Weights of a small GPT-style language model, trained from scratch on English Wikipedia.
Architecture: LayerNorm before each block, learned positions, biases on query, key and value.
Training: 272M tokens, 8307 steps.
Each number is 500 + 40 x the weight over its row's rms, rounded and kept within 0 to 999. Layers, rows and columns count from 0. Numbers have three digits each. The size before them is the row's rms in percent of the matrix's.

# down: layer 4 MLP down (transposed), 1024x256, rms 0.0526, rows 619-671, columns 0-127
# up: layer 4 MLP up, 1024x256, rms 0.0526, rows 620-671, columns 0-127
down619 105:446568570527570559485484449498488522420554481478392494461471459477531525590554459432415539451491485522478496478507550505470496466509523505493501556498529460487459503489506443505468486472539496516530509529493482532466439452550532485478489547537541458487500508523507481562557526520444526461471512549463507491445535549466522516394521499549504406542460562463431574478484529432478437485477
up620 092:464526475517498471526388492526561523518502486510493448541540476463454462493587514505472442449514415483506492486531519540534512450528499554455473457479486432507456461468492561458536518491534489515503492490492525481478501447490514437505539504518538491460484498559531475501490574552549477532485524473461520477530547463553495506482490572558480500472472480522474494532509475525498517421567
down620 087:492463505460478500531503507433403559498542519458454535498471524528513543514440463441489550572515536461451493575543416480507504541424490433454478536554524522481534514439498446511435516529496547466534558484464506511487504482497523570409482409468523500518487509550509516491433516509445520587529460561530550521501511613516514468544487488495478466478433530515465463484541481519520458545496
up621 099:423511495521486530449490477517538511491512469533482546462500510481505485542494517469579568485463453484475483503451448467532488471510527546529394540476485474431438476459534508532530507552502521509527604557478487496544543507508519516468439451487547517501536547433470480504532610447538432423599547568495480548531434515483464548485479593422492461509472543552446443475526507495486448482450
down621 091:455537546502556472466427484546478517514494420438533487478486478480486500507422475539485435513493473583472503504527515539437560475471516468527493505526579526437489567561423495495470447418464466526446492446529504456503526550456486491523474537479486490493488477528524518540492436484517461512489522438507475441493488471523486578555561454530512539467483504455492473469459514537515564497526
up622 109:418480547516466495468511484541485474490493502550478490514468562550429513480619487530554450547548554498585452479402520423445478549517548458558553563489511530499529496565456455511455500511520546556565571497522550527543536514499505464576432444541476573466449486577499427516500465459513484511536528395570489514443555513458482533548518447479547443483511481519502488477582489515539537512460
down622 109:563480456511424500511481451512565506531507434503549506516427557508486487471610439526557503427451506529537471443484471525546478537454471479566555499483559558491560424509476480500439461504505478483532482472419471525444479443575526478496513496521474470509435540514494512519554453591561453429499445469560573483503491442437454405464515533528502567537484484424495472539491453456513563521579
up623 106:456509449508491496385470400483524516403532528462480597464528518566494510450549486512592581469529543510441457502510520496492494434444524442489540533524458539496510483482548504470477473455462563495490538522565533470522497414538490502509449538524461589573419551475483501463423522541445456437575481498510515514459506540398481487487488537471503475462567502565512475462519500521546524527553
down623 104:472490491489521553450463537508479507543570453547442535466537487513526534498426509593460440424495499576452524506472469486494545487545497488510493516531512497519491488582501526479464561493573489516478507501490479493446459523600448503461506470450524506463516453550563519469598497540486513482402517523490501430397489474486556521541502467528470522529498486495513545532463513588483544454518
up624 095:513488511509472563543489526508492508493515492488508538542486469519438489572502431535476530467462531518481554511501459463495573473466502520573443441438489504535581549537472514478538522561544576443519533490446493615494519537621492465542475532541505519457515437512425497547500517458450448518531499477492522454535502470524515466516466432553500510523488470525472561510487505536491559437452
down624 092:457461476493542459547530486497531451510530458475531499407536472486493502581455442532517588489484430509498481551478459455584486437532440472485506540496513490552537452502537504484523480483463478444490529505501514490456531492561475527443431556464461565489502528511520524496533493483511562516450423570507451463508519554570484481461532518537500529448465463434509572478547440454454516591500
up625 101:560474481483463505551505495513483411532482474541525518534510514508475534522488529550504477482546465541531519542430472560407501525453436412511495505487476458481535532488532481582533501460588516508533491527482465411444542477522513496488533563487503509507472510593471527518506491435592528464476476506498448461559452509495536551491517488566482451452460496540471395425414493464497580511483
down625 106:590519532478468476484550465498484485466507498457522507504472534555494531463503527483521447503509456525534426440498524548420518476347483552485462504520541563486581552486512499531482444407497478434506480488531484498453461426503466446481488558536491489514458498494479467392474456444507559506523530550514418527534492538466478485420450535580561400511560519476463473459538498495498574513460
up626 091:553579437553490518467520486516477485495481505481476496493533488557490443507576500545576573489491540565508454487471573470431489466508396513532562516492474475466536559460513480451498500487497450577542431473461489515467489464533497489574491502545483480480553541507492445542498521405540472565482544457476536442493477562469498429488481501519597507430467551440571472475592452533471558561514
down626 099:575495529446509466547513546476500478487530528576512412557507498548527540485524473496520430448455593514542487509478475477526518500483482552544440447484461496558579514518504543465482439515534472444510511459471535502490455511459503477519465547485455476520459527620518534454442578431494538467497526543461474452536484527446546506539436554540483573492498419476454485522431424505506527514513
up627 094:523492519451518522483550506570460572497459484491573524544476553461528504578547503467512505546540524501443543507512457460428518511465538558532531495505521458443446435509512541479504579449500486446520556486430470545492555547461494504576523507469485433522489521451491495488547521462517499493506422482487503495511481499519470476507450498524487493498416554471476503503479441484462498466520
down627 098:489523460574523417467494532461512502461480569492460428514586513523545545469507551515568426479492455463508479575506470544480608496444520508467486552413439513509493564531530483465462529531516538574443503453540485507552472490513457511473517465415487555512484463534477459529470505491492481459425473552534564433466506439482516453513592490512546514500482530525536506522560544486519566436507
up628 089:473525476553486461477474496507437545471527512562531494518429578456463444505503516491607561516554438484530513521451400478565412496568513513493531544535497558476468576485552500503477530464458531450469523555456491508497455398538501557463487443505559517519535564500594475522500471509426513513507473473478547495462514452470523454487461522522492521468531470511467448495508539602540487474499
down628 101:485531563492531532509516478502529524537464487483496508479512505498461525550583516493550465505482464455522529458475523515450451523544507518559489503452483514451499564476501484546543460500440562511477493500564438483468509461421557480484587465520507484499529560513465507509473553537457470578520544549510484547384580509560501541528520462535552535488539452600416447453518439532433465441502
up629 098:407465438410411526474548522507430415492550499504511542485480493516460448521506509483457504443518497424526519597496441479491502453499538515417510519535493526524514508492554473561462464458508480522497423575517458459394491554482465478535523498539517548568508537495466492477496587483526472548523514498553575499513502526583505540489472442503574551490472492521506549451530499510520532517548
down629 101:518518451449476478479493506396594515492446513478521466504530465508479501561502551465467475489421486517542429494572488479505505540521545515529525485492492468505443507559529553541479444529489506573458518539576526492462499446480460582541527492415500459504506486493497526505481456515497516461549489549584562487537487535489542471514544512467569459432481457500497535498512463576534531493480
up630 089:575542518362439548599453451447442481410491441504517539490474466455503472508521531491499471441509467517460533509377491513532550550491488544489476489434492549514487498583456465536517484487464474510447545502511482469456518454485528430499419548512474466494550476416525545469547521546462575459495570538527442530487519541552583542527526442487581545460511536508446507498456490477499487570482
down630 090:517534485521552485443600530525529502494507530506480553553548476474484463472438544525497523485475507542517472428574535539468534449451484485525575505520487482489555490513517452524509475517467487464465435525526452520519510570443411512489478480550512497488451514491550540529467464463504499493505459548460465512522520445513421498538576465458429479506480495510611553516450540459464485545503
up631 097:407543487439488436469415450506477480529439442522493446410501436502484522483502546499510505569474510453468469444490532522460459468499539518527478472530537531483448484537561492487421538447484463540563449457499510416475568536519593533431484484522485483500469434488481496477554483502500501435444501510475527591490481597505539536500507520525513489430511513550464544506539510446475523509497
down631 091:554534511503459473517452560469600511443576534467436553566449476492474527531481523531563490418506472513486488432521503449582608542472468440463543491503509526478465469495481509484503520493510532520492548590464477479509538526520482499517514493475501483505482533518564530511384576538473536507496481437534502517493420452516439486511451569428460430487481509475472549535541498562525490509489
up632 093:453458413547513487566502522492509487558507521495480551556414500482486494572486421467476499558455532467532447555445419562469472515461450442444516566530510469488470464510565470533522461549452494487469583517483465546439525483503558464532488442513471464487446603617504576475481503418481550491478534520486504486526487502578525576477493492511458512454539528460518478452537529525560495517520
down632 096:542523579507517533490426489496465530457508471466462535516563461399510466444481494530503453502504534465543525445486478563560462439496519445540512475426565488594463458533500490517548491408451562509521481525482477453494470492523459484452498538529514447439496542538534492544471496552468507509472503511467462482540415498375473592578497473468519532514455522448551553451421512521537465428539
up633 106:585497504459419530465453511525470500458543477447462543554514512524509513542538504504476511494480531523554547462514589521485546428517571492494507446536532454482547521453445479538542574468536495481542481566448440465530540488506488461525527527483537485456468536555524592491513517495458506401558490533500547484525556512476491530495513528484483501506465461528511408416455488482496478504504
down633 102:442569441576545408509576404488461536569482500442497524510424465464536485493490481512442534524512555482459462486483482442452460542468505501504467500546468559444518489546553509516478500518483494485487534506477539401552516510423556539468506473458480479436554511441527451515478470429483471505447499489492473491466487509442525501439455472533452477496556528559518591513503500451507491517476
up634 102:443513513479455527511451532502513514525515559510497414437519452529510569526489491525514534472586544512451501478453517499475519501525497539512462510542420508417450567586547479497500492472476526493543457462506476562535541496519445502503578493490436477495518586445557499566544565569481542546458449473486588512482488521464486410506481414481527539486499540585515462437496510543580458475493
down634 108:468532596452450477533520469518514540495452485515467557500469525520525447495512470463521448515495531495449522493456447508458486502459488515494522581523518494454493487517505445486449443500487501505468494529511537477455547497509527508519552475524547419484534491526551464590440494547409493540530537395498612532535577466554507499497491532491553488526465444596478489468482463494464474501460
up635 094:471558440453462456514525498507546524475534463502480556481453492560568431554515521484508414509488492460491442512443521500567443589571445528439505452522545475538510500517532512522512573494488520438508508545506511468476477399446524491476431504496508594445466456435471509484533480477468501460462460486457534532454531467435462517527532492503523511496521497489489520490547501541580485505484
down635 094:520543472529459526466417502554475505442543458616469462459479478494526543520567498533478456484472522539515587512532471457488452457430510568479497475498499488466487507482451433577496455426570492532493433451526442510498530518485538496520543517521499484548484488467484450411474519489548460494493476506558554472454548506411546480567552580521525476493480489496573521447405517481484409454582
up636 095:502490431554494514462460586448548484492520499493488478417461480517553435527558463491483485515470530508442499456476513464466533421520484459581423535545514481505550488486514505548463540443550542462458454476524512486396549578496570451483446514477480509566562482534505514617477516465487550482515494508556558425526515499478471550542553472494451540521555537481511483539560561518517486496479
down636 093:465459498525549487524515484517521514495514540512478486514509542502452535458449540455550450508471528456528522515465569484465437518530576527506521528432500529540465478487517439443482472540522559504478526507463501550545491440465497533521460499539518550552547526459583560476463416555515518493583448561437509444563484445487465515566507473510422517502513602501465493592531532558476541540422
up637 107:462423438449511529507485450496534464380474505492455548483548587419530556536511483472521556498440576488511616470496529553526444434492513504512469438570467496469587492527448444563500472458534481521478532453458474545502531525524455535461453503475551533510443591528556422502487468414529508431530430518487494460509506465483525416547490528549509465520543460483487500461482507552445479504518
down637 100:477456493490505468505520438525497474519453515543443503520473488524526470559422489526467472480526564496506487491451468508432503534436478512474468576482506565603485436501457512526506461524533496472505533538517503450509468372525544474518459494487583463418539500566570514494513507467530527411516538518526474490575493444474534516562499415538580422503452508534501534426505444500504533561426
up638 111:476528503492437493476410475540507503499533522459461522426497526504547526503506513586446589489444459508444501503467506465559475470466450495481584484443482513502591483482511511435512390426505518538546507527474468497467533490551517523541516567499517569482513538441465428451431507536503498469546508472453519519536568493498574561489426527442563464476466446483548454469466572521536421529480
down638 095:481469536584436527534494550528542441479513431520465465468473477512524487508482598521478548454597447514535478547473479449492487560574552544513472483503476581562466457479503552520510484541497507439524449424523525501589474548544512434474502484477482470549482492503519569514519544501423431514523472553542476450530507476525508484498538525505427644403505437454492529498398489522497511482512
up639 099:480473525470464477460419479526512437537502441525557607448551420507435548462457459507545540529442477530485424496531482506474509443526507510505541505609484504490475507540555494554539489498461511479467498506533482605522478500596585536524450564487534566446538523468545493519506534482499466469463537475424508485475496476531510428464468500518547450515512522508518506506520488481541471545516
down639 103:487453463456551576500520520522510481475550490490518504535500441598586511454522534551440511466573501492517521448517502485485487507509540518551485524510490548507529510489527517488515455487514499612380480485500585492534465447537494493540490548579577520511543462544550589461558552538471540553478475526471533549474483487455488509476476471462506548423482463481441527520508474488446470501531
up640 103:480550485525488480428538418463483477497465478434591571560516496490499552519542536480519503449521520553435603483476475565449500502491507469526526446483471447441522519431492493448512447499447533481594449440506474471480480528487522490462475433533535508517468536527453406502526491565503524476526463500521528460507451537564547475484487541534401445491575466506551503528512470438481493503460
down640 105:483592554523527470441474464470412503485525501508524580443477509510453496519509477440465556523410481510530481424518545519465454510479517503524572552539500484551549458573562493477401576479534507581516549452519507563506556500523493500486480449459574425438469485434560524546524447514499460467472484501472438532439488583500547538576450547548539482443534491409553539531438498462474482489537
up641 093:457483468517527519503504483481485517485462486489472494514576480449496460488483523548479573529449463457470509443426556526519496500540413477532495524482499538540590446569449437455576498449565500519508474488534533488495513572461482535539421553502479460510550439491519550444473513486516425465426481466590441505445522469515586514485439503484518523501455542515576444503480483434546487509541
down641 093:463535453505491411506475564496485440519515495507484501534435473528516538515501515521519480448558540515500532564490465498475476533491512578415502540506525510471484576560495548512446485520390476455552577502452507431489535478466509547417556508559445512537450556492472485583437485514527543492481506465516427514507507525541530462417553550563479568483516508537441574547497434530462420518520
up642 098:478526552541452493512509430501523531483494455532458516499469480435565559502505550508440482453431558569526524502514501491459491496457507513514505503495518506502544561526452425513490426526438523500621478457525467467478514524546501496498452499485574495474425549535522473535487473471536472500483508550506528521516524568537435494591519547511477522477485478473552468461483486477463578467450
down642 101:490483497527532494538504541557507452444489447511513522430472499453564575514545564609471515535590539523571464559530514553536471546463475526528452507493408438467456542540441564533485523471598535497438464517568504484543459537522496543559512534534588436560497543519462501515489462512468495510497474551516447463494520531491496481484555432451488458403541517506413460491497439512481527503539
up643 092:442525488491473471477476465498514504503478474461445448493484486468509554461499475408493536487499541532474440497488521459498497467481492482387497464493479462534510490495500472420460482586557508418488458452504473455470564480445546527507489534514519513492468492424498549544445503544495529527477533500576549516518433497471502456541547568465487525507536505441459465567460601435481488495552
down643 093:524522558540430434497466497464447491501545518450531523516508491491448448497421464544511515504516534499502561468536521493545559480484528456475566509540524490544553476548528551448451498478477468461531455467523526526503439569544454571525490442519551467600527521529492501523526531465527493496549450495477530516447519513467517581490420454518574477527525475512510505454526546534547554496485
up644 093:573487550484394521538553510523481449525487507508535496483461508421449481505482535482473435433462454546457466453581458517483575516441536483480426456556484488511479478498471543459528495481521453439506539501513552455510466467414515569504516509450531484581608525474463538518478447517470426517496478552484466560506539505452473538523440527444547472469503513553505452521439528532469446493546
down644 097:467599500520560451404484496563492651481475491473513560523471468498461460492460431510489468502446553504455536553431476527522498547442491495516549490511567534555513490498540490488488500569494502481503462457559559428489502428544532579528458531486531468473479508502513449468517471455523538557458493526485493497549458447466448492540505509504518498489494546504448474489506483478432511548493
up645 089:484528466479510454539525532583459538534510501408523385544464444462547486480481573489512515548485557544525579441465487473460546435556478504494474481550514435466527534514464497583456456520489473494491481427474491568515512442515514481420525509556559451509503517543515510486527522374440504473518537438489523509563477505515537467573565517432501486462549479538515457484502512582471557490485
down645 096:563545571520480468489479475500559529519469545502439633467568507494533470507504512520472463511435496476511501504457493429438507511567558484460455546450528478527464535470501505521493462415484506484497537505474475440457457512483434571491442533490544520417529541480523442519460466503526458524528549561531398534508532498496527461438474442540515535479482441504479562527569534522458455492492
up646 090:498596455485459494517438528561510523413602494460496494496545475575492576528485537509482479527487580576509482570475485469441472528574558574493542471487423487424503480464482531545437511570417419541486479430505473559447534536487424454468476502449550476472526520477537526547568601481487496495438548473493521483495524526537517518474423458496545461463531450575517530500503471556539461431493
down646 090:543541450538476479517460510534522517509444514450478474429465484489565539443460478417491512513433474469483507492422462437486563530513498485461464511522521494452467567541487445490523532482479556472537467532529531465526579543486552541482428476573426527450492433544489538465443436484443411483499492438511584470514499526469517517463522470499532558519452480490514478508497545551535404558525
up647 105:467533455500504515536461488488388511438464507483546578523464497485535477539562476479457526506605557482520549484501515487490454508446466495483429473501531547487529511490548509557441474532536494468434503469468524509513558516511474543478515525486492505468430497467563442535557518498480484556474518549549406446464462458493520498518528551477495490538490511507512519443480505460467487499496
down647 095:445445467512475500521460561456461465542480425491497515552560453492606550508385451541489509531518496451500488492496500459556529468465542471507492457509477513509537557533500493446566534479561466526530510457494589534528471501516551469508508480469514508448445488501567540441510467474541494488541475513509492600456546456507463495523427531536472525509477516454552493524449493423478543472527
up648 097:541542451545500468479516453514541457433526444504497459465509510551431588506561542404534480490532530510475430447480575503426496442505496542479524429488444551501525544483491504467422470449538477446454545490507526501543492452475463494487498482431493516429438476456544477474481519486490449531531481603434533522571443474557477475515520477522495478544531454456483478517432494439517567486561
down648 092:460478575512538466465556462556426461492519504436478476493456539524554578406396505504487524559586535540489489503439494572483497483436574486466565489507535440489423490559468465525508467405611541484544509412553534433546459521498519423523539547512469541494509537507490550502513523513418578509471473496492491488509478460511482514500465495487557515464471481493522523509482543443536572507527
up649 097:496502534463459525512495564534441461573514405574500502526428487496445491535505483539447462532467421480553536464505497422543581520499501556480565509445530471532444442555500495537560471552494476470525518515511468487493550519497394497490534505506510441436530538480507466474463537485529477491465508496572497382523471490521556520473519522466507539469533468521397510539608508488472432522551
down649 095:541495485495527496529521447431539436572537614519455438500467557528493515507401523495540492540511634511432432486570541527426536457478507489533494523495508453480590491518469492551497581473501536520499442513423596509531496505479488464472447407499471464534482451507479475463556544525456483501532518536533514585506503451453571598538503429497489474476514466482566452459458483508502540498500
up650 087:560505509468491494530524456505471529514450461457528437452555505552513499576445562503477504418481452563557521520543414510500506447504480491452480529527421440503506479527562442517472550485499508520497477506496491535476486507448514569509551567504519531497469464516570529481556475557534501482490514460520567516513491559444506525449499507447447497478553541510482500503544536513465555548526
down650 095:527489495488502485525480504475479497521471525458533464524452516490472476484466433510560508559457526477438433447455441479538499548455444478464555439546539460493496518484424523527575524471483436441466495489533596429491497463553444499526502501495440560548548456476501483477529494468538537499542553371442562497509506474539475475461561504537546487472506516489527427462478535455556549533432
up651 101:462509454488449563485502464509485484495505528484464406509409443481502440528544428524478454551522556559533504507475475480440498492552455515463486502523515430558491523539479462510476472491554491488542495544540501476476468594501443472508521494529499486490545470550512491473522548511592455522442619505439544505475469480530499399488493506479490495577534507541476551520499472489557505481480
down651 107:487468497494465564523498510541517473542551558476516505496540466540486504570495571511532520478555465538441494519606520526509551431534471500506498543539491495418519524485527488527594503587478500586492532486486463410478508461528462505499455505393571471483534514522470509504490475513541464466404563492487498458637477497524547517495510557512470587502551485462538483460548541483543541499490
up652 100:431487452460527497494526537525471499495425525555436510506480509576570556472500576477461470486472498581564517588449525489466486540524501511498554457554568448503490504524445463479508425447477484460538586527495473578437600502542475535472479525491496512485439514508581503511511452498592494575527521522561492574524532560526513428440422461422459538506499547502507448456517417520526497496502
down652 107:455428496520540523480522474525428531492436533467486493525539499507482460470483463497429496491501506514516573510482485501550451446527498533414448425542549471502498506454502507537574485475491468553517572499558482469479497520464528515487542509469477514565544522525565455473559532546518496511550537459482508468521492482509520482535510530537527494471501524499496548533460538430482427500518
up653 088:493518524510517445504498440516499537477541496436556558514506487538470486504464458398544523451490436430438508464495517463500441511489437495499503493444502522505523486529500526492582449458526463531480503538435475525527473558505510447530582434520530510504463496438509481494473520519428498500483499488503518533504575521497527458506460523493536538407453479567572428534509510480458426528524
down653 096:454493500461491493490481469529493458447538446455512495491492489476510535480519447410500488458469482486510424595473477506558511469476466537484475534444494506453484465643533533536492501471448431505434460477408398546473575504513492477533496549516471566490520509439542557550469530485480534485474487478515556540460476515506509456470450544478539506496571472533483499513447517515394517523546
up654 118:488516443472487501503523511514460514477493428542523556484469465478465488551483488468498417471525529452516557447544459513525469539464431543511471459501491455460477535503514467485552476479482522476506470514537487529520533520588471450570426434523513483507504488474557540515466483526578538481583509535526548537480497430602518480515500550446568518504459459520520497447535496443581480440513
down654 104:418415459493498451414512505459532468410485496459480470444561472556567490536455534496544527518529509523479444447524439525497497487524482436482498488489557567440570479467477494522516543474599484553542502577472530574459510493524498519526526495489529466543516522477547459546487460467474472550457536420489516471544477510466421395581502510462546527497491543497494504488450463458452492514495
up655 100:470537524520469503591510581526481472458487461521480565554523482485432447498528510448469462533494539493506571498498498454506521536543504515488468444556496489519485527512488465515484573504474447523519480568505592514524550487536489540429519558481467444500490552486534432514512497586479532506467565504499473509539445439502480538526480522503492462501500525512471542495483491450519534460506
down655 098:529486519476521546445536486533509509548511497458390409522480485504516542499421586531491449499469506456485414507524503515552456534536560491502539580441442505532484467491542544484479479496485493446462453491433461538515514538471502423552506488441480476449509408505478520463469470486429471505570416536456441497537533512465510501539479434517477560530454535460531447520500430545413507516505
up656 110:487482525534549558563555529475570512463544533443506513540571433526562507485542434490555542566533572568466481544511445481465480579517547531521477496493474453526526469511449468545549515521465530526495410426506466469419539519455537514477460513519514414573446516525585511485535436604557501519466525609475492519491536567497410561548518456483478517474450470488504494457459449517462523434509
down656 099:516469433544520452488440570495411493504467468464518475512495506460505477415511481440474514564422472490581501465509510554523555427519531512509478526520527511543456523483432524511565421480482501441572458531481469426542547543563509535483446455559520448484463499536472479495518572563448498514503499461523528491547534488529574496423487499471548487588593522544488508575532514521596461472531
up657 097:520515423551510510567513471526520464466503530538470493524506506487559502499511379441448528495415518463479496523452575469564519513463550473466426451544544548506448417439566526538498497494503428476455478524481521496425502569553577438537501490465571479518426539514570474516456537467483489510538454483469497542498484487531464467476514499521475537494451516479453532490498525549469540479516
down657 100:467563512502472556396520551468555519516466495528527485447547532549519487490514515467518516487518433522543553587636426511445499523541482522526556534537467456463559585529495443564467550493433597496535562491557549562466503462457478556478506526442560506460551463449552454472549449447486549478458494457553495500505464545567572546532520542499546455519526523476498499525432572511514501542545
up658 100:478433464471538538587437476533529497420403465508471512545557505457574450537535563524515495475541520460497479476513501511440545520520470513529521518420509555511494436542476490591488444508469547455512501431458525492483511476433465454515490465547484544483503494455513458462466507480521549465475532449564536551498494458455510534579469416522507516521459500589552445492534510509536505493505
down658 098:554495498555476468536519484467442528439493507546586476485447483498472530517469539416451562480490524428514567550528510546492427566524552499441527475517542546541458483402461510501537501465493617463467483452500474462566501506534510479499537568495453479518471482438459464466508517464470489485559508521512527488517442426464497451461478533499511439528461503519531536520475551635493551568464
up659 099:575450509502460528540454503511548437509494523498506532522488540472543469518461482474449433490462508538450508500410389518567511533506524465487464543530462580485505560545505483453487450501553521430512421510504469481504454510537479475493441521496509515577505572467552539478496489564498556448587482547485521545494576448481527462519462484476500469475527484503555457475511505477462473506542
down659 107:548440522474491528537513532601508487463504433509450460487426470467462558439493560451472492586487520542547403448441489515504483489506546487466460585496530544506542436587505550525472526490535504484487497505499507512475517488510484466540473462495542507555530430511525468486497496546447501527403480438449456448506428490497553548468500462497601505529464439489447453519502453574463475504521
up660 100:483520498501551435449408524550559492476509497511542518545462493434510529490518510591515487493394485468560457483509545532488474493504472490552493526494472483508551479549479502488528531511583414495579455519480481484544570487465520464531457481478448472508513513527463432458494473481512519403484477520514507453522453570517495474523494557464585475437537477505517446506512562444523404480529
down660 101:423509494539546548451528552482503491418511454481509461564518455457509530479542444435461520495519444552471454548491473482489464428472487552486565459510520483467531462519454442441528471519489524509444542461454524536498510604487547520503523555470454480556453534426584454507488522505459543474460503464496553559488444529505415517508551519456461442530475468490521525559419486527459496481528
up661 101:587526589497460524543472515521514475547474444467509547561523510521499505487544544483497424520427483421581522611505529481557552525526541554522506546442439479479539502490550512427464478500572477480448499535501480501505520481435473456505533476502502466482569513495535513443530410521471479513525530582503481470448490511414527543477558559519517516465505585514498498512475543487530433541574
down661 093:455513518466562428491479515552456545435501454537525488481538502449520585494438454584488546502499527501446486575477401472447528496483508469484389441478535458451461587544532507531513505475390486531434469468468585541523497560530533458460509500521453544506505472502478521561475510504511537495555510511465510552534521559461505479531471505549502526458461534513505490474493505527507574502428
up662 092:513535454555382555460519471519533486461502459508514473535498467475480442522446506570555505457481536484428528555498502498517488495584490585493436536502529522478429468506507487583480537490478413532476461476444524547453538458449479464511421469539539549617462505433545487514522529522518467509502475429527521469512508463535461551456487510451463534526539498476488503484541411528531481590497
down662 090:492462433480550480537521510532494392475513500489392544471468547521508538486559554442474514499425443527538492518552473486503495509463468469503476489487503584477484489529452443496488395449536514586523498557436563527451474540494495556476565451446497446459548498548428486519536527446440473561395480517441429555467437494446507473492484513478502516569436494502482525584512538563519571502470
up663 097:544451462565497486531521549519458443499511474425599544473467456460497533449453537461424454497430554431530546510498596566501449479411585578460479439541525470492538477417465526461458538483585476499525539468469482492460479439487491523490482556497475527446507461503489546498508529481517484536525470497479535527432469533482494466485460519449533414529474447488472513544581536501558539499498
down663 096:465491476520516478489431481540526546498448456453531494446441521474502496414403544540524503493512441475447546518502466411509497511555519504555410554486551489491495519530524491485479460491494544469467528526476546473545563537401514489487552436480453528468522484530553460462470492506540468502437496535540433460576463487568444499498510506494501630497514479502529458517489477501483555433558
up664 091:564455448418476550473496512514472558382536516454465543454453430447487496565622531502492552475512503509549537456545584493537478484563414482476456504509403510484484490454479590483506474484432475537481463549455474527476526492541531508439521508496499487492486516460496384539484530481513550563483453592478453561516557505526477534422534543531458507473515524472460527526494469554557472508473
down664 088:518477463536549459470453456546475477440525482465488470515533518515510450439474556469488486547397552486473557525522478481522523542485501470478459512452516605510512557527538426558493553460504556529545445457435541459556488449571515510538443516509508432497481479483454455509542478462547494544539504482409513483546425531470479502473516460486505510492460521483448469477483547526469541532537
up665 098:524500518502461492534472544500466467502518501540566519550482552501492547500490505480493492535476368495480596481505516568551519497558454461539503565459440495461506570477513467520471522427483484513574501504483439489517529438544492447470442520408550496575547496469461507445492464476521430425487509573455498441498483464551623512462507580565492494504449526522435492567457526512536460488528
down665 093:426573530558499493455514519512513504412498497534547469453522452479548448417453515610495450454457457546538543474498456532472530557455483490538504508469522536489532531452520523512425473537464539491418518530403546531460428479480507543495535433592441502483490505422573427439489470496494547513514485512575535506473512495476449467497512496436411541410506481421533471433445516535487504398436
up666 101:502545477558466529506576436519536421479522497474511507490544489493516545546499460477503534479544506536468515503512463536517464422486490555464514510559487490470503499443489478501494477412479516485511532449454530437497489479523523515543524529493497447545471533496513486480500480524445461503518465481511492481551460513515541472517441448501424506506479572565435522494532523447528541644454
down666 096:480592523542491487553435500598497484520509533527446499520451469488484509535532550472457445534536422497526486526544578515454518566560465514548472518500479532503462473419454464548455424543532517514492436517412504584496412522478500465507460481509590481469531476477546461495442447523543461391539498534475470495473455567453444559465488526541504516505529502473514515579505517557526506542506
up667 093:482503511503487484500465464499410464409522508532542421468508477478528425533456505474550483463469493531573448497552458496453511502559472447449553452509585410459497485564551456428555554468442534507506470469553494487504485512502451496571451484544412531568474591468512567520498517437459537531483450501558509508483499490501500511537586470525503461495551525444440550465512430465552580505500
down667 097:491548524439514556589535507515545546537523497515507545573555527459478492499577510481453497463557489595454547503538439464545504478432455593480544559482547500498515447509517553491459498489532472451509568547489559486493532508532459472468560509512512516556549442541505518466481516488496618449592557499525540559469536509453522491533434472534469506486567471476493548487421529467466518455439
up668 109:453526487496536440434510515524513506504462581571483491480489513485429521561575475450517499570485504543538585487486516501497475521606479449514524461545507477518535456546505451501627499471489462493512449501598570404434516513527412501434485506483546533536478566506504505448611483485519542582435493525492488476450513543529448514548549472496452507489496578490460519538481504483504509553399
down668 107:487512508491517499465500479476443490438516500595503565428592553508473484464488492464485515448450506527498500511482456537509531491528458435514417561439480473473474449474419466414510477514507482526546472508536508452445484506542545555519469535561553575515506510490517466481544490532524479452418432523518363470483497449471491464490531547485473459489490516538513486507441461409465550511538
up669 097:490511494414537538513412507515509450560476561504530444484513564384572524533508453507437502521474467449538531477511556470534436515493520450492543509459477478456440521503524518509424445523519494497523478546420476482420482496448516506532515467481491419455511522475456523461522463467454559473508467542513507554442456472448481542586514531420484499476496481474525531473534476486438476524501
down669 092:473460483523451505494529538485524517563497564497549523492561444405477516547544479539526493518488556577480539468529577529550484484418474549490513502492413501435597496459498537480454527565531479495566527441470541487435557481534475507500505519578498500571538560510504590524538583492505535434485420486468557558483545525487486558455577477494497429516529536430531524528554418562504485537525
up670 102:524535523502496418459532420546548455625492502469499460541532512455452495500507439538508545482478495467563401453502503531472512479526469479461542442528479498511527553491553481460555563558440505536461508442530521467470416446525584477478490540539522456510513465538565418540490526489496459429506435531538484554529585505513554474541460548420523494560509440469556476488490572485526486482456
down670 099:502511517422440492448486466513521471477524470499452541550458546539510450461544454509537512546494530515517567543506442508504437504533473478558506488482479585492516432522500518535455475427553465481518574446429493506581563539444459493489475447476563509533530543451545563512529518550456473544473521464489476468520467442556495411506522472439447468515507486527564493438494439522400552516505
up671 092:460465538542551589549491482540472456425469488475525477558553538470476500445499536482455424464513532586507582610429515516461471483457424551471501481539396480536466568489532570516485552562576536479490549548519495572508474471482549495519545455484481495458380507471509506508514496500549492483503535557550578451486567509582475552546472541466469574526509561472520527576482459508458469540502
down671 096:521498536483495465473598519497462539503510541411554483543515400427470523507530489500490562496518525425532525437472475500531499505410515487493480550549520585584480482497535491538548509437447512430456463517588503525549473560501591465495477488445497512483403532440523571520468499503515606450494577514467545497489545521530523514456499513475497440487452533523559502466500541508423475477562